python train.py --num_hidden_layers=12 --hidden_size=160 --num_attention_heads=5 --num_key_value_heads=5 --head_dim=32 --intermediate_size=640 --vocab_size=2048 --hidden_act="quick_gelu" --norm="layernorm" --norm_place="pre" --norm_eps=1e-06 --positions="rope" --rope_theta=10000.0 --rope_fraction=0.25 --qk_norm=false --attn_scale=0.177 --bias="all" --tie_word_embeddings=false --parallel_block=true --init="normal" --init_std_qkv=0.0305 --init_std_o=0.00623 --init_std_up=0.0305 --init_std_down=0.00311 --optimizer="adamw" --learning_rate=0.00152 --beta1=0.95 --beta2=0.98 --weight_decay=0.21 --lr_head=0.00326 --max_grad_norm=2.0 --warmup_steps=368 --schedule="wsd" --decay_fraction=0.81 --decay_shape="linear" --final_lr_fraction=0.1 --batch_tokens=16384 --max_seq_len=512 --doc_mask=true --train_tokens=124300000 --max_steps=7587 --dataset="wikipedia_en"
Each number is 50 + 15 x the weight over its row's rms, rounded and kept within 0 to 99. Layers, rows and columns count from 0. The size before them is the row's rms in percent of the matrix's.

# q: layer 4 attention query, 160x160, rms 0.0563, rows 84-95, columns 80-159
# k: layer 4 attention key, 160x160, rms 0.054, rows 84-95, columns 80-159
# v: layer 4 attention value, 160x160, rms 0.0552, rows 64-94, columns 80-159
# o: layer 4 attention output (transposed), 160x160, rms 0.058, rows 64-93, columns 80-159
q84 091:29 29 45 48 38 64 47 54 65 57 32 48 69 43 56 62 70 30 62 72 54 44 53 59 59 35 36 46 64 53 09 37 63 65 32 45 63 44 71 56 75 40 49 27 44 61 11 59 63 51 33 42 43 35 35 38 63 61 39 75 36 41 61 21 50 51 53 85 57 64 44 48 57 47 50 48 62 72 19 44
k84 089:50 52 27 30 22 53 73 52 38 50 33 48 44 32 26 33 34 62 50 42 43 31 57 58 42 44 65 68 51 49 25 32 28 46 41 69 57 62 44 37 62 82 44 46 48 63 61 48 41 54 61 39 45 82 25 43 53 29 73 53 51 47 39 67 59 52 40 17 70 69 63 60 58 40 63 38 82 93 44 70
q85 092:66 36 73 58 44 32 50 53 52 58 40 47 37 28 61 52 65 44 48 37 23 75 41 31 55 61 33 54 58 53 68 68 58 66 51 26 42 39 73 53 49 64 54 13 62 55 67 22 12 64 65 44 54 51 75 65 45 42 74 77 42 72 56 07 55 20 66 84 55 59 51 61 31 40 61 30 57 40 35 57
k85 089:58 34 40 53 58 68 37 40 58 50 61 51 40 68 41 42 54 35 35 77 66 40 49 54 87 19 61 40 28 70 58 56 45 56 45 62 48 55 28 44 45 60 33 33 52 07 34 51 55 43 40 46 52 41 28 62 44 50 37 45 52 47 39 61 68 59 53 81 64 34 32 69 55 43 30 54 47 39 42 59
q86 097:49 54 47 57 38 61 36 43 47 44 45 61 35 61 39 53 30 61 72 43 29 33 42 35 49 21 83 59 57 42 52 90 43 45 44 58 28 34 61 38 52 57 83 80 78 21 33 51 68 58 59 53 63 35 55 50 61 61 18 44 29 33 55 37 46 49 45 43 40 11 82 40 84 68 45 53 57 49 31 69
k86 094:76 66 58 64 52 36 55 49 53 43 61 38 21 49 43 53 29 28 75 54 53 50 71 37 62 13 55 41 80 51 50 50 46 71 46 52 73 48 64 44 76 79 51 36 47 47 54 37 48 69 48 56 47 42 67 26 38 55 36 42 33 34 54 45 95 30 29 45 45 42 40 12 20 55 52 39 67 53 84 50
q87 092:42 70 29 51 68 80 54 55 52 50 51 76 39 58 32 29 40 63 34 58 47 68 62 33 42 82 60 89 55 46 49 53 53 44 68 14 67 35 53 44 24 41 50 32 40 37 73 82 42 48 37 48 50 61 53 40 42 53 50 30 74 41 51 74 54 36 61 05 67 45 32 63 74 35 76 44 48 48 77 59
k87 092:47 32 68 52 42 51 46 64 55 25 17 44 57 53 66 61 66 83 32 57 43 57 56 42 52 47 63 65 73 58 56 44 33 40 36 55 71 64 42 37 39 67 78 45 40 55 25 38 38 45 29 50 14 38 53 84 50 59 33 53 79 34 60 40 34 49 35 54 48 27 46 34 37 67 49 44 38 12 53 56
q88 090:42 61 38 61 54 54 59 35 63 52 44 34 45 61 53 42 52 30 60 74 52 71 50 49 49 42 89 52 39 61 37 33 78 42 54 38 40 49 53 52 48 50 43 48 42 31 10 59 58 38 29 45 67 57 33 36 37 54 50 67 54 50 45 69 62 54 60 31 74 56 51 51 53 68 44 78 46 58 58 37
k88 090:59 65 52 55 62 61 71 50 33 59 23 38 52 55 92 65 58 39 43 44 45 46 73 75 36 73 25 50 58 62 72 26 27 53 61 53 46 27 46 49 38 61 71 64 49 99 60 73 50 59 49 49 52 57 71 54 65 40 56 60 41 40 52 27 47 76 19 38 62 66 35 68 76 33 39 35 39 34 38 63
q89 092:67 50 50 51 66 13 58 39 53 62 59 47 38 66 54 58 21 75 45 36 55 74 37 71 50 55 58 47 25 54 60 65 42 43 70 40 56 54 60 56 60 77 79 72 63 23 46 59 55 51 24 67 68 66 82 68 52 45 54 27 28 50 50 38 62 47 43 17 37 33 68 43 67 30 32 80 24 21 36 62
k89 091:63 34 56 40 67 70 45 60 68 55 65 60 61 44 81 59 68 07 84 37 45 30 40 19 52 54 45 34 54 45 61 52 47 61 51 26 37 70 34 43 64 40 32 57 40 42 53 71 47 64 37 50 54 12 51 53 66 62 72 41 36 57 53 32 85 55 43 61 36 48 25 53 75 56 34 53 36 44 68 45
q90 098:60 57 12 43 46 42 75 55 62 33 60 37 38 46 42 56 63 46 40 59 47 41 70 53 52 55 68 94 56 60 34 42 40 64 24 68 48 33 76 35 43 55 21 28 41 31 43 49 63 46 39 47 55 38 44 57 47 43 53 66 44 42 62 47 51 62 59 49 43 24 58 36 63 54 22 63 57 58 44 45
k90 096:18 32 62 28 42 37 50 37 45 20 50 41 40 43 46 56 40 34 38 44 32 52 38 50 80 63 49 72 43 71 17 37 38 45 56 41 52 26 39 47 68 76 42 38 37 53 82 30 76 40 75 45 41 65 33 40 47 51 42 47 37 58 40 65 59 42 56 31 64 80 46 40 43 38 27 49 63 77 60 75
q91 100:46 53 72 40 36 59 68 37 60 44 53 50 48 34 27 37 26 39 61 47 45 57 27 53 59 51 35 48 48 22 54 34 34 62 52 55 60 40 36 59 59 33 03 51 29 47 67 56 48 34 71 38 41 66 35 26 78 55 40 71 46 59 47 59 59 88 27 34 12 62 42 56 41 60 36 37 56 67 61 60
k91 098:66 35 57 41 68 35 57 51 75 57 59 58 56 61 26 55 65 56 56 35 47 65 35 86 54 69 68 60 50 69 37 65 39 12 55 71 55 65 43 58 26 42 57 66 63 38 48 78 47 35 74 71 56 51 52 65 25 42 39 43 53 39 52 33 42 44 75 70 45 26 66 50 41 44 18 17 62 45 52 70
q92 098:61 56 36 28 64 63 64 51 52 47 26 43 80 33 37 55 51 48 38 61 36 63 53 25 52 50 41 44 66 63 53 34 75 54 58 52 64 57 32 45 58 61 66 50 20 50 95 33 57 29 52 48 51 50 59 67 32 34 68 40 62 60 49 69 44 29 48 59 77 45 42 66 49 38 51 42 43 54 71 51
k92 101:19 67 29 55 19 64 40 33 37 32 71 52 67 53 34 25 57 38 42 46 77 61 41 47 77 54 59 42 46 58 44 42 50 33 36 60 65 50 74 51 61 36 50 41 34 56 53 62 50 26 33 34 34 76 54 62 57 55 30 56 63 47 32 53 24 39 31 66 47 54 68 49 43 80 41 50 38 32 60 57
q93 092:31 58 18 46 55 42 26 56 27 40 33 51 40 60 51 62 74 56 28 65 58 39 54 49 51 60 61 86 52 51 72 88 44 58 63 42 49 57 42 56 43 51 69 13 49 47 41 45 34 70 34 45 61 49 62 23 60 09 32 35 42 77 40 46 40 65 87 78 46 57 20 37 34 20 29 47 67 28 53 64
k93 093:55 50 43 72 34 74 48 40 44 13 43 50 62 43 61 32 74 58 60 70 45 44 49 43 55 41 50 27 61 88 34 57 38 62 35 38 39 60 32 42 43 50 43 42 37 34 57 40 65 56 37 53 52 72 42 52 53 71 60 68 41 47 51 55 72 59 62 53 75 21 50 65 51 80 38 94 49 45 66 35
q94 104:73 62 53 70 27 40 47 41 40 43 37 43 52 51 68 48 43 40 68 77 47 43 48 42 61 34 62 51 57 47 71 48 63 74 19 46 19 67 61 56 50 35 53 72 51 33 41 43 57 34 46 52 88 19 51 57 37 37 56 65 56 44 35 63 45 55 52 43 88 44 58 30 35 57 43 65 30 35 76 39
k94 104:60 59 52 68 59 30 54 52 51 58 76 44 26 60 77 89 54 43 59 41 59 51 68 61 35 57 33 39 24 50 82 64 69 37 58 46 52 35 67 69 40 55 63 59 92 74 75 59 55 72 43 41 49 48 41 41 39 61 40 71 46 50 63 66 46 67 53 66 39 59 47 48 67 52 39 52 50 32 57 31
q95 088:67 76 42 52 48 36 56 37 37 67 57 52 40 58 55 42 69 49 43 62 69 35 65 57 40 51 60 35 73 57 46 71 71 38 84 48 55 36 26 60 63 31 91 26 63 51 59 23 60 24 38 48 41 53 50 37 55 21 94 67 61 51 51 54 59 42 71 25 47 42 52 39 57 40 25 34 17 47 35 37
k95 084:59 45 44 56 74 62 57 55 42 59 38 46 54 31 71 47 60 34 46 41 53 24 34 74 51 57 86 22 57 56 50 66 36 37 43 73 43 45 37 39 75 41 47 43 40 61 76 28 46 62 45 33 43 50 77 72 43 69 40 32 66 44 51 48 20 59 39 61 14 62 34 55 40 64 63 56 34 74 25 42
v64 076:16 59 15 70 60 71 58 44 71 53 49 59 64 45 29 76 27 40 38 53 51 44 53 67 52 50 35 49 52 61 56 75 68 29 55 42 64 45 45 52 69 39 58 47 84 49 67 64 57 05 53 56 36 60 42 44 63 43 26 39 53 39 39 37 45 65 56 81 53 46 52 54 87 40 34 31 33 56 58 47
o64 082:38 52 47 57 37 43 57 45 63 34 46 83 23 82 52 39 44 64 43 57 44 35 22 49 46 60 68 29 57 85 34 36 35 61 48 74 53 53 34 50 51 60 33 38 65 40 29 47 51 77 25 67 77 23 55 50 35 84 68 56 34 43 40 49 26 81 55 65 70 40 59 44 56 59 37 66 56 63 55 67
v65 091:45 54 52 50 40 38 62 64 67 70 87 37 31 19 44 60 12 79 38 58 51 53 51 29 34 47 60 48 38 37 59 31 41 52 40 70 59 42 60 92 50 55 63 65 83 33 36 39 44 43 54 48 57 54 60 47 56 74 45 62 59 28 58 46 54 55 69 73 29 44 59 30 25 04 27 81 61 60 61 80
o65 091:57 39 34 42 56 37 45 38 84 55 40 71 45 55 60 50 65 51 47 68 22 40 33 72 28 85 64 36 62 70 25 81 62 57 67 66 66 50 54 41 27 50 20 58 61 58 55 43 29 57 49 43 21 52 70 44 42 64 70 64 69 87 42 43 56 50 62 54 26 60 28 41 46 55 58 42 34 31 44 30
v66 094:36 46 17 44 37 49 40 22 43 58 52 53 43 71 68 37 35 64 29 57 48 61 54 54 49 29 12 47 60 44 48 47 65 57 56 17 58 48 53 31 43 27 61 24 28 71 57 31 52 37 59 62 54 48 33 36 39 59 21 78 40 65 59 65 39 56 62 23 48 55 63 62 70 56 85 61 59 52 34 56
o66 089:24 44 66 57 32 50 60 49 38 50 53 99 44 60 37 50 51 41 60 50 72 40 09 47 62 52 65 49 32 53 48 41 47 37 56 48 57 39 60 34 61 51 74 40 53 20 17 60 37 20 53 51 71 29 38 42 55 52 29 35 49 24 49 69 61 53 58 49 71 59 50 36 54 37 80 56 37 34 71 31
v67 084:54 58 51 47 59 57 30 50 59 49 45 55 47 37 29 26 18 61 77 59 52 49 57 66 59 64 64 59 41 49 77 77 53 50 36 65 52 58 72 73 55 56 32 40 50 64 55 68 35 48 57 69 47 55 47 41 44 47 21 48 64 44 57 51 64 18 47 55 50 29 50 46 71 56 77 64 62 41 04 31
o67 085:67 60 23 56 68 47 42 46 44 75 69 27 25 47 56 96 42 60 73 51 35 53 33 40 56 47 29 73 53 68 55 31 41 50 54 60 65 69 47 43 36 77 45 36 44 12 82 48 49 48 43 41 57 30 38 50 47 56 46 54 32 68 51 34 20 70 57 62 34 41 75 49 61 35 38 44 54 35 55 72
v68 082:27 48 43 56 46 66 56 31 58 61 59 48 56 30 38 69 27 57 69 52 63 50 50 63 48 40 45 42 37 52 55 81 37 42 48 34 68 58 62 60 73 35 48 44 67 57 09 46 36 60 39 79 74 56 39 18 47 54 09 52 50 36 52 45 36 68 32 53 52 28 49 85 61 59 51 34 46 65 57 64
o68 083:57 65 55 48 42 47 60 57 35 49 29 86 29 49 58 62 55 46 20 65 66 78 12 43 52 42 55 51 48 62 47 59 65 59 51 48 30 69 66 47 47 40 35 56 51 08 33 40 60 45 46 50 63 23 63 78 58 80 55 42 58 54 77 58 54 59 85 70 39 48 30 48 77 31 47 35 60 41 92 31
v69 073:69 53 47 22 70 32 55 44 36 40 34 59 75 33 40 59 53 48 36 53 52 49 57 63 47 62 55 31 42 39 54 58 92 45 40 61 51 64 82 57 26 85 40 70 54 53 36 75 48 52 39 47 61 58 33 29 42 50 28 56 38 58 45 57 48 33 48 61 60 21 42 82 46 70 48 80 78 52 60 50
o69 076:31 69 55 53 46 44 81 58 58 30 48 34 27 55 71 64 66 62 31 46 48 76 12 76 40 37 15 54 40 59 36 50 42 26 50 43 73 14 42 43 68 51 75 23 34 44 45 39 73 35 38 35 40 51 46 65 66 69 59 36 53 80 65 74 47 55 69 49 17 41 46 59 65 55 58 49 53 44 56 40
v70 084:52 46 45 35 68 62 41 59 70 67 35 58 57 74 45 60 75 45 48 43 34 59 48 77 49 69 57 54 55 59 45 72 76 68 25 35 38 14 50 27 55 54 29 48 48 43 45 42 50 47 62 67 34 64 50 82 57 40 51 33 34 50 50 56 55 28 71 25 69 69 40 44 43 59 50 22 48 50 48 45
o70 084:39 46 57 60 41 32 71 40 22 57 54 56 43 53 78 65 30 53 56 42 64 55 85 54 58 36 36 51 55 30 61 48 39 49 55 34 72 46 35 35 49 70 69 18 51 53 59 70 40 57 43 78 64 51 67 35 25 24 37 56 49 42 33 57 39 38 27 34 68 52 85 53 50 43 47 67 34 76 26 65
v71 084:49 61 63 49 51 62 64 39 56 34 43 49 75 53 38 27 55 40 50 57 52 53 52 44 49 57 36 47 28 53 51 74 55 35 24 27 81 19 70 40 44 36 35 52 52 65 60 89 61 37 41 48 51 74 48 45 66 52 43 61 41 55 62 39 52 77 71 86 52 15 38 69 79 72 50 45 27 54 46 14
o71 087:59 49 65 49 67 43 50 40 36 36 43 38 44 46 45 51 44 55 56 50 54 63 50 29 40 68 24 32 50 65 39 40 48 84 57 30 17 47 30 61 37 60 28 28 59 19 53 50 65 40 55 48 43 62 48 61 43 99 54 19 59 47 60 41 28 65 39 43 64 44 76 70 88 70 47 76 66 59 58 58
v72 091:66 45 62 56 53 48 38 72 26 40 69 61 49 64 41 33 41 40 58 64 44 52 60 67 76 43 61 62 41 63 64 24 29 43 64 64 55 70 53 31 76 43 27 47 35 52 55 46 51 77 41 49 67 14 36 58 28 35 39 35 57 59 60 38 50 19 30 49 60 60 29 37 65 41 43 70 51 43 07 25
o72 097:42 59 14 67 55 56 60 69 40 69 52 63 50 42 39 45 49 53 61 53 60 60 36 63 46 42 49 60 52 35 99 47 46 51 69 58 39 75 50 72 74 44 60 59 35 51 55 52 63 53 55 46 46 53 43 43 67 13 47 52 32 62 47 50 40 59 35 34 38 23 34 51 48 49 49 31 52 42 29 69
v73 079:50 42 57 64 38 56 60 56 55 42 60 59 47 68 37 35 24 53 48 54 41 52 46 47 25 57 10 62 50 59 56 49 10 12 63 24 63 34 39 30 45 58 40 30 42 48 50 20 56 56 58 35 64 52 42 78 45 60 69 44 61 51 53 53 55 80 18 30 34 45 40 44 40 47 44 24 54 41 56 90
o73 080:41 49 39 58 61 54 43 62 61 59 50 42 63 40 58 74 61 29 60 15 64 25 88 41 61 54 25 60 46 56 71 34 62 53 57 58 36 79 74 38 46 52 19 77 64 69 54 47 42 52 38 61 76 39 85 57 36 09 47 51 58 38 42 18 60 38 45 58 69 64 59 38 50 31 39 38 27 49 64 44
v74 090:45 56 78 63 32 66 50 49 41 54 65 53 70 66 60 34 55 44 64 52 53 51 54 33 91 17 59 51 49 47 47 35 05 55 45 66 36 63 31 38 58 23 35 49 32 59 53 48 78 55 40 32 29 44 59 34 63 51 48 37 52 38 76 48 69 65 58 49 63 42 47 65 49 22 36 39 38 57 85 37
o74 095:77 60 57 58 71 58 51 55 30 59 52 71 53 62 13 31 47 48 47 55 57 56 00 52 30 43 63 37 57 42 69 22 44 61 58 30 52 64 34 64 77 25 57 59 58 35 39 52 63 50 55 49 21 72 53 47 64 64 41 49 70 31 42 59 33 34 51 19 49 34 45 77 40 77 40 67 59 38 32 70
v75 079:58 44 51 46 47 50 57 50 28 56 40 39 40 60 27 52 60 27 31 19 46 42 49 64 68 49 53 58 69 47 53 44 71 79 31 37 26 40 42 41 52 55 42 59 45 51 56 60 47 54 31 27 32 37 69 64 65 53 64 46 47 33 30 63 67 65 47 23 63 71 49 44 67 69 45 17 22 40 82 27
o75 084:61 36 89 60 48 64 47 60 31 28 52 57 65 53 41 20 59 58 55 69 52 55 99 36 38 45 47 45 39 12 43 52 55 43 70 58 51 46 28 51 45 32 62 65 37 79 66 55 44 56 66 51 43 43 43 54 48 40 62 65 37 55 56 46 43 49 30 37 62 74 51 59 32 72 43 78 53 63 47 46
v76 088:65 49 68 65 36 36 47 62 41 68 44 40 28 26 67 32 56 80 85 39 69 53 53 32 50 19 38 37 47 31 51 21 36 64 77 63 41 31 53 99 48 42 55 46 31 72 73 46 43 79 28 49 52 47 88 15 51 44 55 23 42 36 46 72 47 77 71 46 52 59 43 56 41 50 34 84 60 48 30 76
o76 091:58 33 75 22 52 70 47 51 61 69 40 33 58 19 58 55 57 33 39 77 52 38 40 69 27 52 41 40 66 14 35 76 73 62 54 33 50 44 60 31 34 55 47 55 39 45 60 55 55 46 58 08 37 51 42 35 61 65 57 51 60 39 52 59 51 70 63 51 21 33 36 37 48 42 61 44 38 39 53 37
v77 082:56 44 50 65 46 52 53 47 67 54 52 40 54 17 44 16 59 70 99 74 52 59 46 25 41 23 53 44 44 27 47 70 20 31 46 66 54 37 54 83 44 43 70 62 37 58 23 69 35 41 34 65 50 54 54 43 66 69 62 71 44 52 23 56 69 44 49 64 32 17 52 76 58 39 54 49 73 58 37 45
o77 087:67 37 29 51 58 44 33 36 41 57 54 08 33 27 49 66 57 54 42 53 56 56 48 70 44 60 42 36 61 69 46 47 58 74 55 40 50 54 73 28 33 77 06 51 69 20 75 40 51 30 45 41 41 59 68 60 56 89 61 46 64 44 76 63 55 64 56 69 34 61 41 46 58 32 60 48 50 51 61 44
v78 078:45 54 31 55 73 71 59 42 39 24 46 46 67 36 47 68 88 50 25 72 46 55 56 60 59 36 36 56 50 41 14 60 51 24 58 77 59 26 38 52 56 43 58 50 61 44 47 34 71 11 49 70 47 83 42 42 64 61 47 31 63 62 20 69 54 81 47 74 59 66 65 52 72 25 34 45 60 60 65 36
o78 082:20 51 49 63 33 36 51 38 65 57 59 56 31 58 47 48 41 70 33 37 53 63 19 43 34 51 51 24 52 72 62 54 38 67 22 58 57 54 41 53 43 47 22 61 68 54 32 64 63 37 42 64 67 60 63 64 48 66 49 44 74 59 26 66 41 62 56 55 52 43 44 67 60 76 38 70 58 63 48 58
v79 088:53 41 50 48 41 33 58 50 73 48 53 33 20 52 56 57 88 77 21 49 49 30 40 50 20 61 26 38 54 39 49 40 67 30 45 64 76 58 43 71 49 72 41 51 72 65 31 49 62 53 64 39 44 64 43 60 55 45 78 39 56 28 39 57 38 60 28 38 12 75 54 60 17 49 66 69 61 56 43 63
o79 090:09 39 65 57 42 54 45 51 70 53 20 15 53 50 47 46 40 46 76 46 57 56 59 67 60 43 54 43 78 59 54 73 54 51 41 50 44 15 65 15 42 58 52 73 40 60 26 59 42 83 33 45 54 54 38 67 41 46 52 57 47 53 48 35 88 57 35 66 59 62 23 57 74 53 41 25 31 47 47 63
v80 089:75 37 54 70 72 35 52 64 57 62 31 36 59 63 50 49 82 69 52 47 52 40 48 57 57 63 43 46 50 61 48 55 45 28 38 37 51 66 27 45 65 32 35 60 37 57 60 49 21 61 55 51 39 43 76 57 48 46 91 69 50 54 68 04 35 38 47 62 43 08 42 67 37 57 45 46 46 39 52 28
o80 091:65 47 46 39 63 38 47 54 35 55 28 22 50 37 26 53 49 37 72 26 57 72 89 73 71 32 63 61 69 25 76 38 46 49 40 09 14 41 52 84 64 30 39 32 45 45 78 55 55 64 48 53 63 77 41 72 38 63 33 48 39 21 70 40 63 31 28 56 46 47 53 51 65 32 55 33 78 50 31 74
v81 080:39 67 36 45 95 62 69 36 57 48 54 56 56 21 35 69 36 57 29 58 47 72 60 77 26 52 54 51 44 46 41 33 65 50 83 66 72 29 64 57 49 38 59 63 25 54 36 38 38 16 58 54 39 68 28 43 48 52 35 55 53 24 48 63 67 68 48 75 52 62 62 72 49 19 32 54 55 53 54 39
o81 086:21 60 59 62 33 24 72 41 68 30 51 69 36 64 71 57 38 50 41 45 33 30 00 36 35 56 58 32 54 74 31 50 49 67 62 65 73 36 43 16 31 60 29 44 50 48 47 43 46 40 49 43 65 56 52 62 40 92 60 58 58 98 25 78 22 66 60 57 52 68 46 40 39 64 36 65 43 48 53 58
v82 087:41 51 92 78 60 56 28 43 25 66 46 53 63 50 53 60 63 20 38 49 63 73 62 45 69 13 47 49 55 65 64 36 45 72 59 63 40 71 44 47 39 58 66 32 46 35 51 49 56 63 38 43 28 33 77 47 42 50 32 60 49 39 55 39 79 66 54 57 99 60 53 36 50 61 36 68 29 50 55 49
o82 088:71 66 67 40 40 55 59 54 54 44 54 60 40 59 50 14 71 44 50 69 40 45 10 35 45 29 65 55 50 28 40 34 18 51 48 35 46 70 42 62 49 40 55 59 41 48 46 67 58 57 73 31 46 36 21 28 55 61 55 63 55 46 56 46 42 22 73 40 48 13 53 38 35 43 38 53 75 45 46 57
v83 079:97 48 59 33 45 33 45 59 74 37 51 37 50 57 58 31 41 60 67 34 49 51 47 81 33 45 76 53 41 48 37 38 67 46 37 73 59 45 50 60 40 66 64 64 49 49 63 49 54 59 46 54 75 47 64 49 38 58 34 41 43 27 39 62 55 33 30 55 42 70 36 20 49 79 52 66 17 45 05 32
o83 082:40 50 57 40 44 77 38 29 22 73 50 00 70 28 52 69 54 49 51 72 65 67 83 38 47 71 31 51 55 59 72 76 58 27 68 51 33 57 59 43 24 66 59 21 44 52 85 62 74 40 57 39 68 57 38 59 33 27 79 53 33 85 52 24 62 64 46 53 51 57 25 69 54 65 34 45 40 58 59 42
v84 101:54 50 51 61 38 43 46 58 28 64 43 51 41 65 52 39 51 40 36 46 52 58 50 76 67 75 42 51 43 59 56 99 48 38 46 68 57 65 41 49 47 38 81 48 38 31 60 34 53 53 37 37 59 35 84 55 54 43 39 55 55 53 55 36 67 66 35 36 61 67 16 22 48 55 54 55 33 36 55 43
o84 098:49 70 31 58 65 62 22 33 60 58 61 55 55 24 32 51 38 46 58 67 74 59 98 24 53 53 50 53 49 48 58 44 16 47 55 38 05 64 55 65 40 34 35 71 41 64 60 96 69 51 48 65 63 39 57 56 60 46 57 49 31 59 55 49 71 42 50 74 61 37 45 39 46 46 80 25 59 47 39 43
v85 091:80 42 41 32 67 50 50 39 83 45 42 48 53 62 35 16 82 51 58 37 37 54 51 56 17 78 52 36 55 66 57 66 65 31 41 54 64 69 57 48 23 66 51 67 45 50 40 29 48 51 55 59 68 81 52 57 57 58 78 41 23 30 14 17 55 24 43 80 47 49 50 48 61 69 61 33 46 55 14 47
o85 093:55 40 53 52 46 60 34 41 39 58 47 00 66 49 60 61 47 51 68 42 56 57 88 17 59 72 37 42 61 74 47 44 39 40 42 63 45 25 37 30 50 73 61 15 57 54 62 41 49 45 42 47 96 52 56 69 31 57 64 60 61 40 32 28 72 64 45 67 72 61 64 61 49 50 34 50 53 74 62 52
v86 089:32 55 28 48 37 68 60 51 74 50 56 58 50 48 03 62 00 43 61 76 38 45 48 41 54 59 61 73 54 54 45 68 45 21 17 23 59 49 50 38 51 35 39 50 48 51 51 69 42 07 66 51 60 71 24 72 64 80 57 45 76 43 58 53 51 50 50 64 28 33 49 47 60 47 38 24 53 57 53 46
o86 094:57 52 33 77 73 27 32 20 51 54 53 68 59 69 45 59 42 71 60 38 41 34 62 42 36 75 59 49 62 79 50 38 57 53 50 79 57 67 47 63 43 64 24 69 76 47 47 34 33 66 25 80 68 41 70 66 25 50 48 47 60 38 50 18 23 53 38 44 43 60 70 45 45 59 65 61 38 34 66 53
v87 078:80 51 60 61 36 55 44 66 73 46 54 41 42 60 62 21 46 55 63 36 44 35 44 27 42 27 60 56 31 57 70 67 23 33 35 44 48 47 26 70 25 59 54 66 40 49 78 74 59 63 43 50 49 45 43 36 54 48 63 36 55 40 60 79 82 65 31 41 47 43 56 33 55 86 76 53 49 45 47 68
o87 082:42 65 65 62 67 62 34 60 34 74 57 09 79 19 54 80 56 45 58 75 66 35 87 43 52 40 34 71 65 49 54 52 71 48 55 32 21 81 66 48 52 60 43 70 49 65 73 63 48 40 51 27 44 56 56 46 24 30 56 39 39 42 67 22 61 48 54 52 53 45 62 57 41 57 37 47 33 34 41 41
v88 079:87 38 78 54 44 40 63 54 55 54 50 37 39 54 41 19 40 74 58 60 42 66 45 39 45 38 70 39 47 61 58 27 31 51 45 68 38 59 36 63 40 49 38 65 56 39 83 13 38 75 56 49 53 57 75 59 45 56 87 50 44 34 62 50 66 13 51 39 34 44 57 21 39 45 41 73 60 56 37 63
o88 082:78 46 36 65 52 35 44 54 43 63 49 12 83 36 56 62 64 47 78 33 38 38 90 49 46 72 48 47 60 47 65 54 56 20 66 41 41 44 39 57 51 35 30 46 43 61 94 53 35 49 71 40 58 80 58 40 35 20 65 47 54 56 35 32 67 57 48 45 39 58 46 53 40 55 66 27 44 38 47 46
v89 084:48 35 29 29 94 59 47 32 72 55 52 52 72 59 64 47 50 73 29 73 41 46 53 72 30 17 56 44 56 66 40 53 50 52 34 49 65 53 60 16 34 31 48 39 36 59 52 29 42 46 33 72 10 65 21 47 62 42 43 70 34 58 64 61 49 35 46 56 39 56 47 43 44 82 76 57 33 48 32 47
o89 086:26 75 34 63 35 39 40 44 22 38 39 56 48 65 36 63 31 56 58 48 76 65 36 35 57 57 60 20 21 72 65 40 53 63 56 39 40 28 50 34 62 49 60 07 57 25 62 67 53 32 75 39 69 45 23 84 29 52 31 33 28 63 48 68 68 38 60 31 60 30 55 47 69 35 64 57 46 41 49 40
v90 095:51 53 53 76 21 55 66 50 46 49 44 46 44 54 55 57 44 27 46 39 55 49 50 22 53 42 39 35 26 62 51 76 46 62 48 62 57 44 52 66 35 76 61 47 91 49 74 56 63 53 42 53 46 43 78 33 37 52 61 55 56 65 40 59 60 36 45 47 57 38 54 13 60 73 66 88 11 50 75 65
o90 094:50 45 30 47 33 42 33 78 59 49 45 25 38 38 84 49 67 39 42 54 36 54 90 40 69 66 24 59 51 62 17 52 41 52 41 49 39 59 50 71 33 54 33 45 43 52 37 62 44 74 51 64 42 40 67 16 43 45 60 33 28 51 66 30 68 62 54 58 56 37 50 55 73 42 60 33 59 58 50 27
v91 088:45 50 40 29 60 45 53 43 17 51 35 61 51 85 44 69 57 41 38 29 46 45 58 53 46 75 59 45 56 47 15 48 96 58 42 57 45 58 75 41 37 62 54 56 23 54 29 19 49 71 30 46 45 58 38 53 39 53 39 49 63 57 49 63 39 74 41 38 43 92 42 50 40 86 72 66 41 46 35 29
o91 086:37 51 75 48 39 65 54 50 49 48 68 33 44 43 45 35 34 69 47 61 61 90 56 15 30 51 40 58 30 41 49 39 43 28 37 72 55 22 35 52 63 61 77 38 34 83 48 53 72 33 65 62 73 51 38 64 44 38 43 40 29 64 38 82 54 50 29 42 38 61 50 67 62 24 49 64 49 61 63 64
v92 079:54 47 51 33 40 54 22 60 35 57 19 52 68 43 35 54 54 55 57 38 41 53 57 73 46 66 37 55 77 57 47 67 40 38 66 48 44 45 54 38 25 39 65 46 32 47 44 39 33 98 44 51 48 49 33 58 45 48 51 64 57 46 55 30 46 47 41 56 67 65 66 72 13 51 74 60 60 52 43 37
o92 081:47 53 34 54 58 55 66 42 54 70 67 15 40 61 52 61 30 62 61 41 30 50 57 53 46 46 56 51 54 44 62 36 29 40 20 39 66 48 55 37 68 67 72 15 44 56 57 41 36 20 38 46 72 39 36 44 49 09 34 59 38 42 55 65 26 31 51 71 35 50 74 25 44 27 44 47 66 77 32 79
v93 083:38 53 63 42 30 76 53 31 48 41 57 54 68 79 39 55 79 35 65 31 52 49 55 20 72 59 65 51 46 48 28 63 47 51 51 75 37 57 40 54 46 78 46 65 66 68 36 29 79 40 36 57 44 59 48 57 63 64 29 31 55 53 33 48 72 40 65 36 53 49 65 53 78 62 54 42 38 56 53 47
o93 086:62 41 58 49 46 54 48 69 49 41 58 34 49 46 46 19 58 53 38 50 45 66 29 34 30 41 59 37 54 54 56 33 31 53 46 80 89 56 30 47 70 59 53 47 52 47 53 59 68 59 62 59 47 62 80 44 53 54 51 52 64 34 24 57 42 51 31 32 39 50 54 86 56 52 26 75 55 72 48 74
v94 100:39 40 79 27 53 47 43 68 61 58 49 46 36 25 55 62 51 43 84 26 49 36 49 56 38 50 60 52 32 63 37 44 29 62 68 47 41 77 26 37 57 50 42 68 29 57 68 21 63 55 25 69 39 61 48 50 62 49 86 19 66 41 50 47 45 65 35 51 48 58 52 45 61 30 50 21 52 41 76 56